{"num_attention_heads": 12, "norm": "rmsnorm", "norm_eps": 1e-05, "tie_word_embeddings": true, "max_grad_norm": 1.0, "decay_shape": "pow", "max_steps": 13785}
Each number is 128 + 24 x the weight over its row's rms, rounded and kept within 0 to 255. Layers, rows and columns count from 0. Numbers have three digits each. The size before them is the row's rms in percent of the matrix's.

# layer 4 MLP up, 3072x768, rms 0.0345, rows 2036-2446, columns 64-95
101:117096132124092113128161139138130116166082122136121107155120152138127138122160133117142152108150
104:141128066104121139182129110154162109126136130138129131157121106132123143117168132120146126112158
095:103131118157142122161104070138131152122139124129119097160160120145105138119143145173095135143127
105:109118095163179129137144142114147117128120086117139155136151143156137079133121132085143111114148
098:136054121127126124077121141144135112157090138193100078125142143138123092176142152106136142092106
098:144102119139115153115126123161166125143120111110137139140142053124143150102131124123131164148122
103:145119127134157088098119134185128166111148160102140120144161122134127117071067143155132129104111
111:122091098102131173114140119123097115148134118142097170162162154086143102155154140144158121126101
101:134139129072109143146133152148113151152201104130127067148124129104131122117163132105140120107106
100:148116146099159109140141105110176082101132169069131116124122123097136113142138138075154118135140
099:133133164125080122098113136141123144133111136104116101134133071121109120090132134109109122138149
096:080123163108070116173134164130147061145171128170126112117136121112119124113188144144172138118128
102:130089115088144107123187140198107129137125123134113135122096155151155142106155135134114125129147
100:120146128122170199142135155125123130133172110143155098123145138144150114131155143179133101154126
098:151171130130130145167094102147132102127074101138141177113158079149158117180169124137150086137146
100:104105184101097148159136161147137120104156093124118113176120157105106108134164137150115108113164
100:168107140132133117086138124153115101094095142129115119137114128112104166168124149134098115159118
102:133118103113138122144135188155145121105127160137141127104149126118094092079136152128141142175169
097:113115132180152144124138150163158116137126108137151098162139093131129118101149111122103160141116
095:145138081142095181152113134136118078133086148106126119148140134143156142154089129151145095165120
100:120106117170127135125172168184113137144148118136142130098180164146159127103104126126143059140098
098:098103136121096139152119099094156113153154088141119137158112120120127107195138117124166073110115
097:138110144140137136169138165151134108164112135158144183170157150128145113116172139157108132137152
102:156174134083110177155150098156171130109163153122140129101144092158153077127104120126147109124096
096:124114111131114192154156178117165112182128123075106133122118094160135108125142130111139120120148
096:133119150121115153151081117134140151138153131084144139120154105134119143118112121168132123143129
104:156135147149146121116143134097144117091131126131101122119171147111144179155123163137112142153127
094:108121077096114175140104109116112103161151137092114103208110100160127118163155143133108141156108
105:135118101121140134136168095109122128142117143149123162142156146113086140120119131048143118145162
100:114117175091099108116120091110138121141179148151110124136115148108100144145120146080129091141184
101:097130145155111144178153154134150105128141130141159102092135119142090153137121148155092142135082
096:108148122125097141144133133136114111138122119155145110170164123132116118122159130141123121142150
104:113119130140130114161140094124126107096123159107101115121160145154090097138147135113151090127166
096:130104098144125162082125128089127145128105121133123110166165084124106092148164138135141076148117
102:166112135117129183147170111123153150186135158115120147136180085095130096093166131142151114101134
101:062085137152075121082160097113147146130131113141077126109141146151080095120129145072145085157149
098:138133155118143113119141172111148136124102156100081117154153094113090116134152132117144120142170
095:151124129078128143096112130115134086153164096140143136103127085122140108138152112105113097149132
101:124125110149110118146115128105157050084143106138127135117131145124123096155082152155122039148133
095:147117135079113120117151153120157099144137132122095100140118116122092106162137151105144123145165
104:126111163096123132130145130128078164123132071117125163124150149113117110153089143154121106123138
099:117059099167150119115202118143130114135140103130133099157133161155113148131134117119102104128105
094:135107166081147124136112115120112122130087105120098160137154113162147121139129141148133142112135
103:113121106170124183146154151172157151128167114128134128142124094133101133104173151108128120111110
097:149113127117119136112103100118157167140121108150071184101113097118123087128102140095129177142115
102:139163089169132137163117126150124125165081165098149136141153160106134129116120132162104122152133
104:139065156099140163128128119113115107127162110136135095126140136113115097149129162152122120111106
098:115112089094127118161140149123135119097157150129095137094114103143149114128119148127111097121111
103:157105149088102148095134120113119106097153135126085122094201131104102125143103150132138103101123
099:125133161171115201130131184154126119120163138128102131132135119137119124165136148155124123137169
100:105139082133097124126170111132116117100136137154141107143128090151115119125153157132125122136145
095:127152144130146168140127132149124140147136145100118131164136103135159136145138122137113134092125
098:092144159139202091144110099134123092113151150086094099124124124098083135146147145131135107116156
097:113128143083090093151137109139124122105144063107080126144166133107134104138122135116152116093099
103:154125070122152138124173133096107104131128102138103157144160127080121137132145132146149086100130
095:125162125113155158176133144171142162090134124101104174113131112112146152098137151125109123106127
100:116129083137167126132139104100137132152153132124116144130146100129133114123136151154088137126088
101:094132139132145114122167175103128101111105143137119159114107110099106132140164122110133148110111
096:109133086087148116130128133104123119123104145151099154117149093109126180176122124177114124150200
099:119117109083124135111164139193072113138134110137127123108162165148141076155118121070134118123092
096:114123109160154092085137124093142070114132138106071122151137107125126137170161141131195099133133
099:138129114140144157147161109135163130121127147130118138141106127120134127121135120123120119117176
106:124119150132133098134132123106117116138148174128108118117086161106113142116132149101124134125102
099:136088109149156115120109140151149131106120117118125092112127124165152111145155142125131133148104
098:124090122128102122127151150113114124152112129098133141183130110108139112113142123108168089113086
101:141145149123118080125126091144133100128099101122134127086113120141181118106116132168109137100106
098:117145140101120149093113107115141138143142124142108123122115141123130121170147135143145157112114
103:121120113106127129127156157117110063130143156095118084100177136137115129144153139142156116153108
097:158091080169077172094152140119150164126127173117132077156125141154161142144146138108120109173127
105:094073075134188135111174110103131103144119129092161121129115126141135120098103133122147097130141
106:127093166133112093146136098144132132095138151102133144140146121148093137164120159112111123151096
093:115163129109097092112085125074119118148117106127158119111164127106078100157116135133106121077150
100:090106079115148115137166107122096121136121130146135143146141169149152161128119133118128110135081
109:161115142091076131138159099149178059088144105143089086106115145098082119141109146118149100094150
097:095128137116095102125179102144133134141114114088086133166127146123133089119143127099153118120135
098:117141120174124167094210114151128116134116134138096129105096109124139143149137137125131109158202
099:128087095131135163143144170121082128106151115148117140138121115136161118087117151108104129158165
100:119089138138081118130169126102158125121160122139110142126165138122146142138133150175126082138142
101:098098136084110121129135122105121133135161101120145145145149126120134120121141130165140132148163
100:092136112118124161093134090149109124100159098119137128116154130161124123155112151113118117107143
098:120124065124128156187133136128158127103161125129163148125124166137106100096147139105096123098105
102:114125080139129093139131131141107093141147081099113154113106107136140120162115134089147149150122
102:130120132111090116133163125111170136134098125124117165130102129122139114109152155110108145105131
100:139117140137115180139128124091170121162139104140094133199159106107135138088128153099144108138128
109:106120124104129153130141097144112142073144142073142119131140128089100133101145135132109118104136
103:135143174087100111104107157140090132124158156134128122137144114121180158107152143122146085128133
104:129141124113098160144153185163125140104162103109143121147174161112126145103104147155117102087079
096:084077122105179113088158132161126139096112095118119135124131115109118118139136125137124134148070
104:155132181135091167161112132143164100116162139123097136141161114124132133130119133138104102106098
094:146130126124130121150142090098066122066137076111124095158112126104100124191160132106133149130151
105:152148116127116169145149125150141101135137124131140176120152117121158108155154142100135141122100
101:152119170171145128116083177091134094140144101120121113150127110097072126154110135118173145101134
098:101098114117162133116153138058162112103109138144136162142127117158163145181161142141120136152154
096:148150140146134162099112146132142147119108146115114123131155117128166129106154133131147122088181
103:054106105120148103145112110181104109151110133113112140126134109109130092116111149134111115128155
100:122095102098158169129156166128099113125134117087093119120123107099157131102129128100132095134120
100:110150079144128082144129126171117084083137136113129142128172079113133156114154123125159128133125
097:103130139142171128153132108156103147139174136099130151141142124099148130087128139097148104117134
100:141094139141143102128158112148134130191097124150094126114157116130105094170119132122140134149182
106:136111089101095140145102140101088152146162119071127165128149146130132095183150141135115157150134
096:127123119100123128120117169095116148082136159164139111147123114146150121126124123137155133150085
104:108185164134092150148144146140109153104107096092133172156172097104141142120133147150123122111127
102:138150109083097149159113146084143123126152101122129088163132094125132127112122143133136090159094
101:098146131148083141115106129152153107081107148113160187147134107097133123124149134146108116138160
099:130147174105115158125137128110129108113138123071094109095133106150128093139155115154138134126147
093:100120119122146105169115118107132101131151100106122112170125152122124148115148133145129109113146
103:131097131141149099142106139115146136116141126166153142136139076160118120144131149148117134108152
100:167119130105150165150108115096071126133148151089100129143126118077104131109132120116197119093130
096:139152135082128170102122142138128135169162065122105114160122104086122103145125134133093139144112
104:144129170115147130109144085113092144115117155127087091136138091124112103139156157106128140109105
099:089167124149099128143086168182161132133136154140148115108128108152091115163146138141142127159148
098:174100156134142091133072147161168145160135135150129158093163092069172112145142125171153137104120
096:145111133134133107157123104141090121115128119133110172158165161110119080133147133103074105114129
110:105115097094143106117108138127085159175100109143128103105138128087106109141181155132133149108123
096:115154149099141161138169143134117166156159129133147179122155141135118086143152140149141116195121
104:095065132099114122099125106129099115161132167141160127131133112098129109127178137145122116183146
104:154151164131125123134113144138104128126117143123101149143162107078096080103121139102132094124089
101:136078137149161141175162202121149145093151110137115123153124114136107127132123137107119125081095
104:150119132148119133092109154128124145141114083141139147112132141141142135123129138121117110132134
099:093146117112116136148135119132112117081181141099101127168137086114075131153125143187171115135173
099:101119165120163095112122091097131125146091131132091124133141107121132108113137158148117086104114
098:152100117111151138152120133140147132125117120101143111125166155093157081105115154097131090149113
102:124147119072123141167114134113118130169137140161106135092117111100108158130134132141083113161136
100:086127094149147134119119164187109123140153114123159104158142099121121138140179128128167156138136
099:166146101072152149109110158143170104126144150157099131114117143116117111158186138123167115134123
094:131156144117132137116116162136128101132136141132078125126102121124076134157123145148113161139143
101:148120112105156087125111094130123130146134138172103092140159126132110129137132143128160108085169
098:070128130132107118119166095152090152114136126130121096154130142160105117189127129079094061070152
100:168084140132074133086155084137135100124138148132086147130140164134122114151094146123100124135145
103:148103118119096158154132096091109095139164116100085125133157126071067122172141117122152110151122
099:124106114091079095147096124126135128116185110093105143137170171118153138171108131131150088152113
097:169130120106156110135098150104149089142133109146124103137125103118176137169148115139141119110143
096:155126095117117146142108097128105132119131158105118119144153139112121114093164137124138156091104
097:121129109180097102162114137180117141127130080101096114130119112134125149123151126106145122115132
095:127134114146124150121104094150111156132160164129110154144121154111126123123105136106135118119162
101:135130132171134149103191151174106136141099105132107109062151138149141149140156152143147115157161
098:102089128140137133153123110159169116108182103141068135141097092139112084130144129125137121111140
100:114153144146150129142107101132123128112123142167091129198150135127128126143118121140125127119108
099:171152138144069128145108140118144111154135121100135176134122096130148132123144140146128087137100
098:133130136141078146147118162105104152135116136152119150105115125090180097135172146133095113133112
106:149130146163118100147128122107135116098090100173123099142148110127135100150122159126138139123097
104:110094161083112142123096170137135121102098114131139147095156114100123116125096146132102124116088
094:168123137155124145118139146182196150166098152102111126166100125094115091137097129128128124119147
103:123081160138113172128142129100142116126120119116095150124117149118153142148115141111131103133116
098:143123168122138124163146120145127164141106154118147105120158166130129124145204139129087098102141
093:187122102159113112115134159130121130153099106110107126070140092128123098127131136143124149128139
102:120157175130142117105107105139105076159127084116157160101169085117122101118141139151125107149120
098:161148158083086137111143128128146125140127127111158057148137167085125115162122132152159107096146
095:095122142089111122132143121177118125091130122138117139138156136107077139138129147133151069120174
097:131121109121114125113164151105156090141156133117122145147135118117066149164090129105127104096173
100:097132112146130160125164146115137134151104131106098102128162101125106089114154130107142107164148
104:167142174071147126094094164121135104124147093098109125137149078129121122166174134122127125127113
104:153106152147126117089159165140190104128112120128099110087182107131135067135130144084100117135105
098:126092097141125154114161150143113098143114123173113138126110109117116148139118148091147141102140
096:127125085157139124135181145127095131100118109182151171121128148089168143144122164104168116148112
098:114136089111121150117146179112138137127172106200102190128143108108126141157153137129141119137105
096:132134148127117172118122146097126151145108165142142116145140113106126101142144123126140128092120
098:122125131127143145132163163158119144155113141094144161174144163123125136137147122145110129140155
096:143142113119129130133141140165095106082158145123115129172156113140099099114143120145140112096054
103:140084116111145116176115118115142134168119140150091167101163102093128128107150160128108085068115
101:115131113141101141094144103121138118131159120112106109094127123118120098136134153151135116122086
096:161123137121107140083159107115129126130131113041143137114161128120115116174117134100138128138119
100:116136144136169133179119121128154100142142157139094140145123093142091126071101127127142138121173
110:129108098098143164157091165135128141117144098099132152142121134124092159131148150130104110102151
096:092112155134121119154091123139133117073189060118145159143155134132152133127125108117129143130132
098:124125181123114137105146143199137112136116122107108137126142123144113104207135130128118112118140
095:110110079110117134147117156098116094179113139142102159145092089101163107163129130121158141131110
100:160117149099145157134129115142132124104141130084145094143146090131141118076169119110127115110145
101:131123163102130150116138143114129136101133131101130176140174105097130137119127119106164124128149
098:152123149144137127137198107146114120118134113102101142125145106087126146068151147123165115149134
100:165120085155099148095163115117174128198134104153082172118127114134111130140126133119178137172104
101:147115160164126112166113166130179137132111125110107148127089149097112118131102166102146142123129
104:138121080126085140107160112126107129171123127112110165148162125071139115116126126097171121167106
097:138127085138128128091092158136121121156122097137114143140131123096154117099106127132158130171087
099:096147103129119138080122125150126119114138147179122128145080129122122126174141148123147131098141
102:176131145154120122129106118113144141136149127095126131105175135120146119147104146098114118160149
093:089136181126093131180150167107152104161171131089126150142133108116138110108137138130162112101179
102:138106106100125158144118141116141148115120168150127143173106143084083133176149141108122138132087
102:142134123127125091113138148133175090100148116128074155155149104123132070066148149165159095141151
101:154146117124135142151098121157164129108159153122133094177124148085123099126119160138106129140124
103:194128112096111099119136103099119098109151082139105141146110148129112106130139123116145094119103
112:165085118135147148150126101142152154111131115098141144166185106122125096110118146063115113102106
100:085082102144136092160134131094158095091124125162112097084080117158104133149104143146135095111158
100:151156098122113192137117096121107132119137133136080178117131114143132105147158129143160121139181
100:099096098132137097103159125170135138148138065155105139104102127104151147180159139170112111096137
100:117134087174101123125158153160146106124146104142115137099129154153147136135134119081104099119118
100:091135095120167133126147114097137090120127138090099177176141160145121110134153134137128100134111
098:117141147114100114105138131100133119118119148137133110133156120057129112136110126140126110089159
103:120098173153127116127170143155138100105151091121133181129178149114152137112146147138173089128082
097:107131131153124097144095157161127119158157114129104140103102095107134103143104143093108126148185
095:135157143104139179081148150086152085106145090064113169128127156081121128133140146160142104105100
102:130125178133149181151163119136101123151096148123159155090129138133106134123126123081079136064103
100:150094084138124137132159119189154107139166143137129156123143168149113136168149136107160107111193
102:153089149104147132119120084106136137111097131137136152125138145089131060152119147140102149092138
095:125103093145120143145155196104100112166118113116127115165186120117164139110127124117107102164113
096:120148127156106136145110146145135102130146151117114162082156124150142101147131129149130135181114
099:153138132135111127127113113136123114082134130103113110101135148134118108091139129094141110129111
102:172140138129141166170137135103150117108136151105115149155173104098072068100075161114139077107135
100:108118085100116168133154118137143106136123158122140109127131166153164122092101127138095098181090
103:135083164084138145178149090133137124105141140139127213180129115127144128086098140152120146177163
094:141132133092101158146083144140104112134139135113157080123098150089090134103096137159109108123176
094:136153134101163111137133081124130120124141127124129138093093137159101095173110124102107110130088
096:133125165090107182154125130188085108180153084113131085167113112116127112124120153141134117133119
102:136085100109134133175070113091151089128157117119138099153132101108115115087146136168119111126130
104:108151135085099122142138155088091115097113122145113129159110098141127118172128156154116121127092
103:083105118148095123111126145094120091106128134130136139144140143167154107114132146133135105161135
102:110097123138119117091112170145126139149139126075120143139196146085127099132139134157143117121129
102:114130134101100190115152104161111097167153155121108144115132112134129143084149140142152121116121
096:162161120140169107093122109128080089136120137145111163147160109111143138126119123164144121143129
101:102137205130127117126112129118082114121135171135099129098113105097069115150179138052142128133140
097:154120108106137135132111079136092150137111119137111088118093103108160135091151130157146133141152
102:099118141125106132124129149125120109176185120120111134127159100148107101119174136175163101136148
100:176186151138084144121130135174161123103129092113114102149149115088128110120152131126153135074127
100:124112115126129157136183108118123088143123134133106106158102151127107127140095169111142103120099
100:144093083082146136170149095101135100144098145114154140107138101105108076108148110095131102124096
104:116115150132144112156108089150102120112141126120135100174106141111116122165101140099152129149163
104:106122165103112101102167117137127117079133130137143105150121149135097127112121125145152117137163
100:104124125110120159124120148114157134129154100127114103124128073110113117157132129138097092121137
104:136119133095133123085152111115095133145111095110106122142180102152092114101113158087171115093150
108:157116078118153143115088079127139083111127124088121140114154111068127123098177131161144104100127
096:124143121106099120173161113124129110125120095141091082151123177125094087175146120135143084127121
098:137130126144128159115117122121094101097147072145113153133132121112151141122122133119098132161191
098:116083143135121101114113119109129096100138131119116105107117129140162129158119124132189082101108
098:153100139146130183146122131116115109098144125092127107160170134080096126115144134129112125155145
099:113118096153156103136112157164118111133138154102132109120150124110140112139101137109078119135099
099:158113147137126155143169175147127123127166084155136117120123137103139129170140147147109111124110
101:134121145111138135171139107113074137116168086072144124136147119108145112129115129161123129136095
104:142141128144128169122085141178077114150174136105117140139157172126103100143101159125115103079119
098:145088160187157183174112091167129128092155139090134125111183149087130126126132156124109155091111
100:151108105119131114095157112124099147119127131065119116143151169104130086120129137103107106107088
095:099105114160125140157106119139088134165108111090085126151149134104135090113145112137154152116144
098:110154133103144119152075127093135147100111095095105113169148089065089102156101119127133120118142
103:163143096096137161102133115141096099124132155147087134156204131140104131121114136171160117092149
101:108120106113139118154133147109159080164147074139114143130122127158137133138133139152136106138122
096:109143116185163178160142104150130110171169154132145121095137098128146128091156129134108125167137
102:146132134098134104143134135117145137065142159131123144154122172104134107093201138120154145118145
100:143092121110142103117103132095175149129137082144100107139106135119148113137092130166155101137084
094:113137118113100127132114106175127122143140134132117142128092066113116147114109125110097117094125
100:100128155152104131113099131148085095134103145142147121128136154102065109087142132136149114127077
097:111162160139146134123087151128118128081134107119140132098141100142112135134121146133125127131099
098:192113149117125112139177170154151122115141115130107142153129136046073125103132130087162083130132
104:135156121128154135094092123117136113115126104112110113162097117127133140140122128109123141145126
106:127129122095129124097125181067165131077139125169126133148174144129099111135126140085114098157135
103:098131133096117147170141117120136081132159112070145110109150105082123105134145141129146084125104
100:118099118136104146143152131101158088145121153120089121172180146134075079124179154179143106083089
096:151110125109157171115122137161136126098139108124122146187104152133115115142165136086136118170117
102:101151090121173107171137160135132105119149097122091102103136141132110082113164134138134113198134
102:162154146108125095143096097133185122083150115129120140188163085133156139130094143121147114144115
097:140119174062076144101135146149109142104116176124121145173121137114150130144160139160126122140133
102:142143134118111131124116171159183110165156131125147128142134135128091083125136146114148103114187
094:121149089150107121100153123096165145147116107117110092111133102105149090145119131141131123070158
099:140146103096142152142078121112139134121159128124102067110110140120131099153142143153131121067088
101:134111112142167123140109100133152127139149152129151160131172114141101061160120128115137134138116
093:167120146079148096169125151099137144085149148129093089114121117126119117153138155087111103135149
099:091087133128122112150129149141099137104132135124089088158138161144099137149134144150136109071132
096:110101132117138114188119154137135127154104105091108161126113071105129110152147130182162121144093
099:171149113101058142127155135132108104087197111115157173126111125102132146134141150138156098134140
100:110126095138135097151174075137214131108113178126128139148105084118110113136143151111131080138177
104:136138140157182115159128095099176121138134126134072158137117131142131096171122136119163122135136
104:158136162152149076108126136122129136123109077110136135157148131117134139147109165166093041115122
111:139144123144148169134129164144117138155142117091125116113138124124131131146134137084128123131137
103:057110195119116176097139109139131138126125102120124115089142098155132081130154162144100088138115
097:141124127079090190183181162143147117117092122126108152160147163122157129097130140133132131119151
099:140061137123150125160165183151107111127141187136146143140128157087116132126104138121168127128108
100:074095140163109194123151112103136123091139049150147130105162129114116088135121135130169140190154
096:125109095080172159177153125062164120132143170166130113163101052103146094155110132145117118116113
093:094113124125147080131136129132097113170121097138074182114151109106161105122091128126126122096101
099:183138149121102129186082127087092146129113109116131090167145132092107122128112133100141121162119
105:137139158105119121133147145140137135137120083120152123115156142116092119141129130166139138158146
097:148106102083127149127112126120156153168103156135103131140145085129132117121104135141148127144137
097:141176149099121150161136098090120115109102082134102127150124117143092110155128138148098133139117
098:156157127144116147167141152139133133122125156107111094114124112151098105138110127075105130125102
096:127149138126102158141104141147116103128195141171115149110135048124166157144167138163115078122150
100:136097141114117131102124181156129123190154088082103168139159140123131113144139128121130137150137
100:166151113157142126156162126124079168167151119054127139128099136131140107147147146108102132110152
099:131099120123128130156082121106127098133132141140117114093151121137123144088136126102092139148177
098:156128141117117116149116153105106137115119117162123154138125123091130115134135145154134128107110
094:162122197131170112128124108102134115123122116134112151117171108134154152092116139123099092143150
105:138131180117148178091119100128106138155120116125127146096127118139150114132183141143128139138104
100:127097144118101184120134155118114112108101153130139138133084138167102106147126156115105117128170
099:101111117122078107119124145138128095161105111118156143118141099118171128121124135142126108146117
104:115140136111169127142140136123077130120136101115098090171149120125122135141171173144146129127128
099:095107138123145149136196109121112150155113094132149148123116072106169124130159152100103148129138
099:094099088133147123169111132126147136122158110100149157162156136090138109085119122142130113147093
095:120101121142161139138142132154166139112138139126135119122124140128077093135148126116109114143149
098:170113152105109197102143111111092109136114141129115111162173141145133119133155143168097139112131
106:091102153094098105150174121116097097122165089080119143138116138147112086155149138100150105150153
095:138116111121107156134136098122113101133166106120079096122124147157127104161103128142154113124172
104:145074155123111135100109089139142149144132122139116088131166136151105131137114148096110123136091
097:108142115119157154156099173179118131174130144119117106130100092119124143140159118131122142127119
103:142119134131119120147155107159161146133091108095152147175135093104145100100119127128158120122140
103:134120126094101165111097134130158132070155154123126172124108113118143109202115141146138139123131
101:134099101135109139115163154110127116097110124148118158116130166099112103111114149104140092142135
095:140099110132107163145163091167143119138101160138124103180124155124047117139142115093126098162117
100:130116118116117125187134164093161069123140112124139162143124138108123135133106132105121115104150
098:121097097101114123113146130128116104123153096161094180146174177127119135115133135143207123118128
102:113103119162098140152142139120169145131149113103126149099141133106083093151128129106100151100132
098:136143151130166158139082077110147126131144144110139117094138130116094089141155134124108121116083
098:147090111131129145102189123108158138156118101161113122117130107130162137144120152117131105161094
100:103154151111090135123156162164101115126126135146086147132120152154145133118106131112135150140136
108:164116087122163123135127148163094137136154116122151127121147156112126105127159143105128083112107
101:095098118133151139144088135135129165121123176147177098145118084116123141126127149140124115150133
100:128145124160101138164104096121152074121126119120133136122110133114144162163138132148146079164145
099:121114163143143154123140138119183065112125145118116119170090135131161137133116144113156140110143
100:151101123120123120150107111112157129107139096155127156174155138119152083158135158132115089187123
096:134132130118165170120096107166116138114149136118126130144184115079116153117141136156095130129137
099:159085086079090159151112125129120122102122176156156143109153068133130129145121154149089114144136
100:147127162132142133090100120143192168080155124134126128172140164090088098176136154111136146109134
099:098108128108125150124151107134142155099140123132128166102139145135137119119088155131119140136121
095:121112125144089162176130155143130150113116119160084119161086124104123057135111129141118092159158
096:154131128179134166140122074153078106126079133087114129196142103125140096172109127095148145136142
098:142090136133125124085104195119121160139133077116128094160115130096157121124129126149114113199141
104:148120136108148112162142141124090158154118127137087090139163134097122114120131125149108120113136
098:101106101096074085115129103147181103143106163105123130098114119121153118110149117117155127139150
102:138132127076136136094109152152157114132165097120130186081071112167111080122145165110157119145121
100:144078107094079138095145123107074180146113155123131131104126137122132089119159115082152130158155
096:110140083119142107104122146090123138096148139112168122153133086077150120164140130130139129154115
102:098119121127143113119134130140113138131128111112109155150182111127121108157147148128173121131142
106:081124083155130102112150082145136103133141096134113128097095108133121092147115136131107137115110
098:132125139125174144159092107139135129117154135103085108142173123099132102198135133136134094189116
101:153138083119138124161153124170161103172115159108128160108159131113107142148146142113127120167154
097:132117188106145134129141115134097133147155140130106185100146143138143063142131126131154136118122
098:114129143132109103124133175146138129143105137133082146139143107113121101114154139130151119114113
095:108128075135121127141155133144154108111131114127130127115154139097141131123099118160117115177120
102:120142129127100166100158163103134109114089126175148143113183137138094121074162152135123129155115
101:120170164117106143177167132134125125130165122124142109158153128125124128133178127117136093085070
099:134126121157140117149128131099132118157142149182130147090143123119115111125144126069163100113120
098:120096127127087126158125159126130114117087143146147137120136131129150095112127145129126081080154
097:112114151126155136094136134126113132111140164090127133132151120094113133117139144112122118128139
104:098126127072111163153146117167121124093150084112122148146117159142107098092112146148151108092120
100:104108111182123113094147111116167125122142093094102139125166137109107109147112120095124122138134
101:139097064081118133110137162106125090146143119099131088100131110120083155117117122152133098144152
104:136101114116124139109084194118140088074158150131128114125136176051149134146104148150150113158174
096:084135158156195111148109144124141116094169094164130091177133142132117140157125132161107114150116
101:145132141129100142171130139149136154124136140097088181097119083145118128162101119151165141111152
095:118115138110120116151137131122160130149180136118135144156128119106137099114144152070128123100187
096:133117143098156099137164119115135101132141093143137144158160153139101124067130132137138120132140
101:156165165132097144164121109129136113146118115139144152155171080148117117155135122140112108203154
102:137117111141111107115162149149101127167121120129115111107140099136100060147167141136148105088159
097:096124157153140107153117114098129112161104120143125132111129145158112093135141147115158094153126
092:128129074108128161139161110142085113128126101114098147182162126135178122090142119169102145119131
094:115112071118106137102139138194087122146091105138105180127171111071163110138136118166120133090118
097:139132130129126121174115093108182146124119135131127129088151074094094151112150134105150109135147
101:141143136136079118108108118117108135154128120116132137154158092132086114147154133124171124101187
097:145088118150191116152161095144140157122099135108141122147120131085131117096155135135111151129119
102:102149121110120132133128151155131128099124106101133127172132142144131076130129166146156141156097
111:147099113115099079146133093081152100094131085087111152113129133102123129107154124152143116131120
101:091105148154143173162119135134129125102099143135109118194186135152140133132176151174119126149122
098:165122092129104138136146143173152087156103126113072166136153123127097140110156146121150132114138
099:130129083192140114155163105126127121138104117122163096086157130137113093121112130138172099144155
103:151161117089078117134132120155154103131124096149082142135142110115131119132088143099130101142119
101:121076122101114152153167104142143094146163140119104140121128156112113127079133154139121141114141
107:135121130144163146138164131101131141111120075130155184149163092141088088138115135104123116086127
101:118090147132129114114101102112119126106139103134126145124166111112100117163104137097124101136158
097:144046143154145166145183182122167145141130109115082110139134112153111104143091140148120172193140
101:108102112058099161124141155128187129154159130090152189161145137066109133144097122141115104148117
095:109103126184139160153135183108095132139086140125157129140141104099144100102144127163110131050080
099:079131112143137080100123127157124123101123121154117134064122139148129147141134126143116093179141
098:133122096114120145115146134115105152136125164123092114149133067086082084151151136132112143115105
100:118073129117143140136159119163121112126141122103136138178114113143128137130135124111143075149130
097:131136115095112115132139125111119114127122118121146149148136118119125176107083127136132089122136
099:119076117130161114094135126207153098175115093135100175138161103135103096126108135103093095121152
103:097131114066111159122171124134129126127123147111106168074123168133109132064159156076135120112156
103:166126125142115133153133167169094147142135107090101146122142162113137119128120143129103128142125
099:135102145100144091156147186110154142134137153123118163107101099061116118086131125179169112105143
102:088134165121115103108138145119091103131133131113146121171125133086090138106108140126102102108127
099:144104111112113149129088114150137123157134152098153121151170136141097147098167141068110109104143
093:139101140129125090168148092153128083152173101145120172117134147115158143181129158138110136123184
104:151104123125159089135129121169092126124127093114117174121136131117127139096121109135110125062160
097:167141119104129122134120112095160093147148129163131141099118174094107120141175129072147145178130
097:125164101145132107132146129127162131118126069129123133117137117123095108126120140137119131142123
098:180142165106156164140177169119156086143141135160092144126120078133081092126170148117128157128139
095:140140141100157133143108133140112143165163151125142115153130132109122124132097141142087109125091
098:174141085115099131132121143140140137124144145092155135128130118134157119105153132135112148130107
097:113108155127135127151091141118174137137131067112124080159141108089130146149122160119106119080168
100:111100079125120077118169081103108111119156119130110130113109094132132116156113130111157121128113
098:085108134093140118197154165121109128137131188103096105131133175131088108112101130081115146156121
105:131143106092174122154128095136100118121133145155118135135118142144130126145136133092125145122091
101:104141111111114136135109174107096124171106128150108141128154155108173123133111115115132107125137
104:116143138131107118125105122109142150123140136104150130124151148172130113133128143103086093125111
097:165141170121116146160108155133134128125143085145112122123109069110132105120164131138125084131134
095:156144105110130177146149097119151146169131124126101121186149100105189122155135125143152111120123
096:081095146168123125129142107097130124137151068122116140170128081154135062112139124115137118173100
094:126114100144149128144139121087175165098122133085130155124152161064101104130139135113105143115154
105:144093124095070115166144148105129120141137140121126135106147171105128126134137143117099118127140
100:110102073131151142131151134174158142130114139118110147155146141150121131166118133115108100125115
101:103108119102115134088154129099104096135139138129133114160103138146113083131115134089190120123161
103:144125118134109157133135132139113115127139157108122099166117159116102110108139139051117125109132
097:165144133077090182115106130140152156148155125109129112150116133126142140139188141139116145106159
101:134120124145083163137106087145139108115115115079115124139147117099139143114141125138145089083161
094:161121126137111128123155159088145103124140145097123112170135114119141109152135126176140117120116
102:120147118120177124132094132174141151115139161129128142105130101116110117101142130100096136101127
102:121146135078075136132145131105148123095122112098124099144160159107131108142132165139138122153130
101:085124145151117166117103117121139140138155149108107116165140133104107104127117158118130093117158
102:182123146148146138135112115171155140186107143147079161098158100092141116126136133084145119122130
105:117149098078107177126155111106151150105148110088105136148160164090143142129145130120134120132121
098:138114153118108191159090152155137125136152127141140100156141130130147137080131133145163162115144
095:136145086124103140126169143118149116143074148162136131114125158138160115099120129144153097156116
101:147166111087131103138214134088103158089117107133111138089136112155107073140120138160170097101111
103:171162110134102154117131134115128141131114113140119115121140080127109098150135148123152136115150
098:142148130116157108200091107123193166117083133174151163130141109086094132118175131127124124086157
112:145106164114125097123136128146125125159162139113126176156112129123130109159138133101148162148134
094:146109105137182190089153117139130151121105144116105144121131105118120125106129137108102125115161
098:129145128139144141124125120095107093140116140114122118147154078109109129186115140114116109105148
100:143120150100168119125155123144134124137086124132138165094122116132145140153113174102125086121073
098:117112116114102153106152169107144109159110116140095139100121065091146114125124140165172115131093
103:085112163152084112175126100182110086095136130134142161103168137129132094142150128128137119163141
097:141091189102116114138143156086146122103188103148136110088132127130119123133143144160122113142179
097:163160136107165133105152131091175136125111078115156105124138130109079143142163157111139130148150
106:137096067122120095153152129147179120120142143110124128141159096131153135152114134114121102111128
098:104159070162143115156153129140114150126132142084122083116136147105131098091152136095094160158128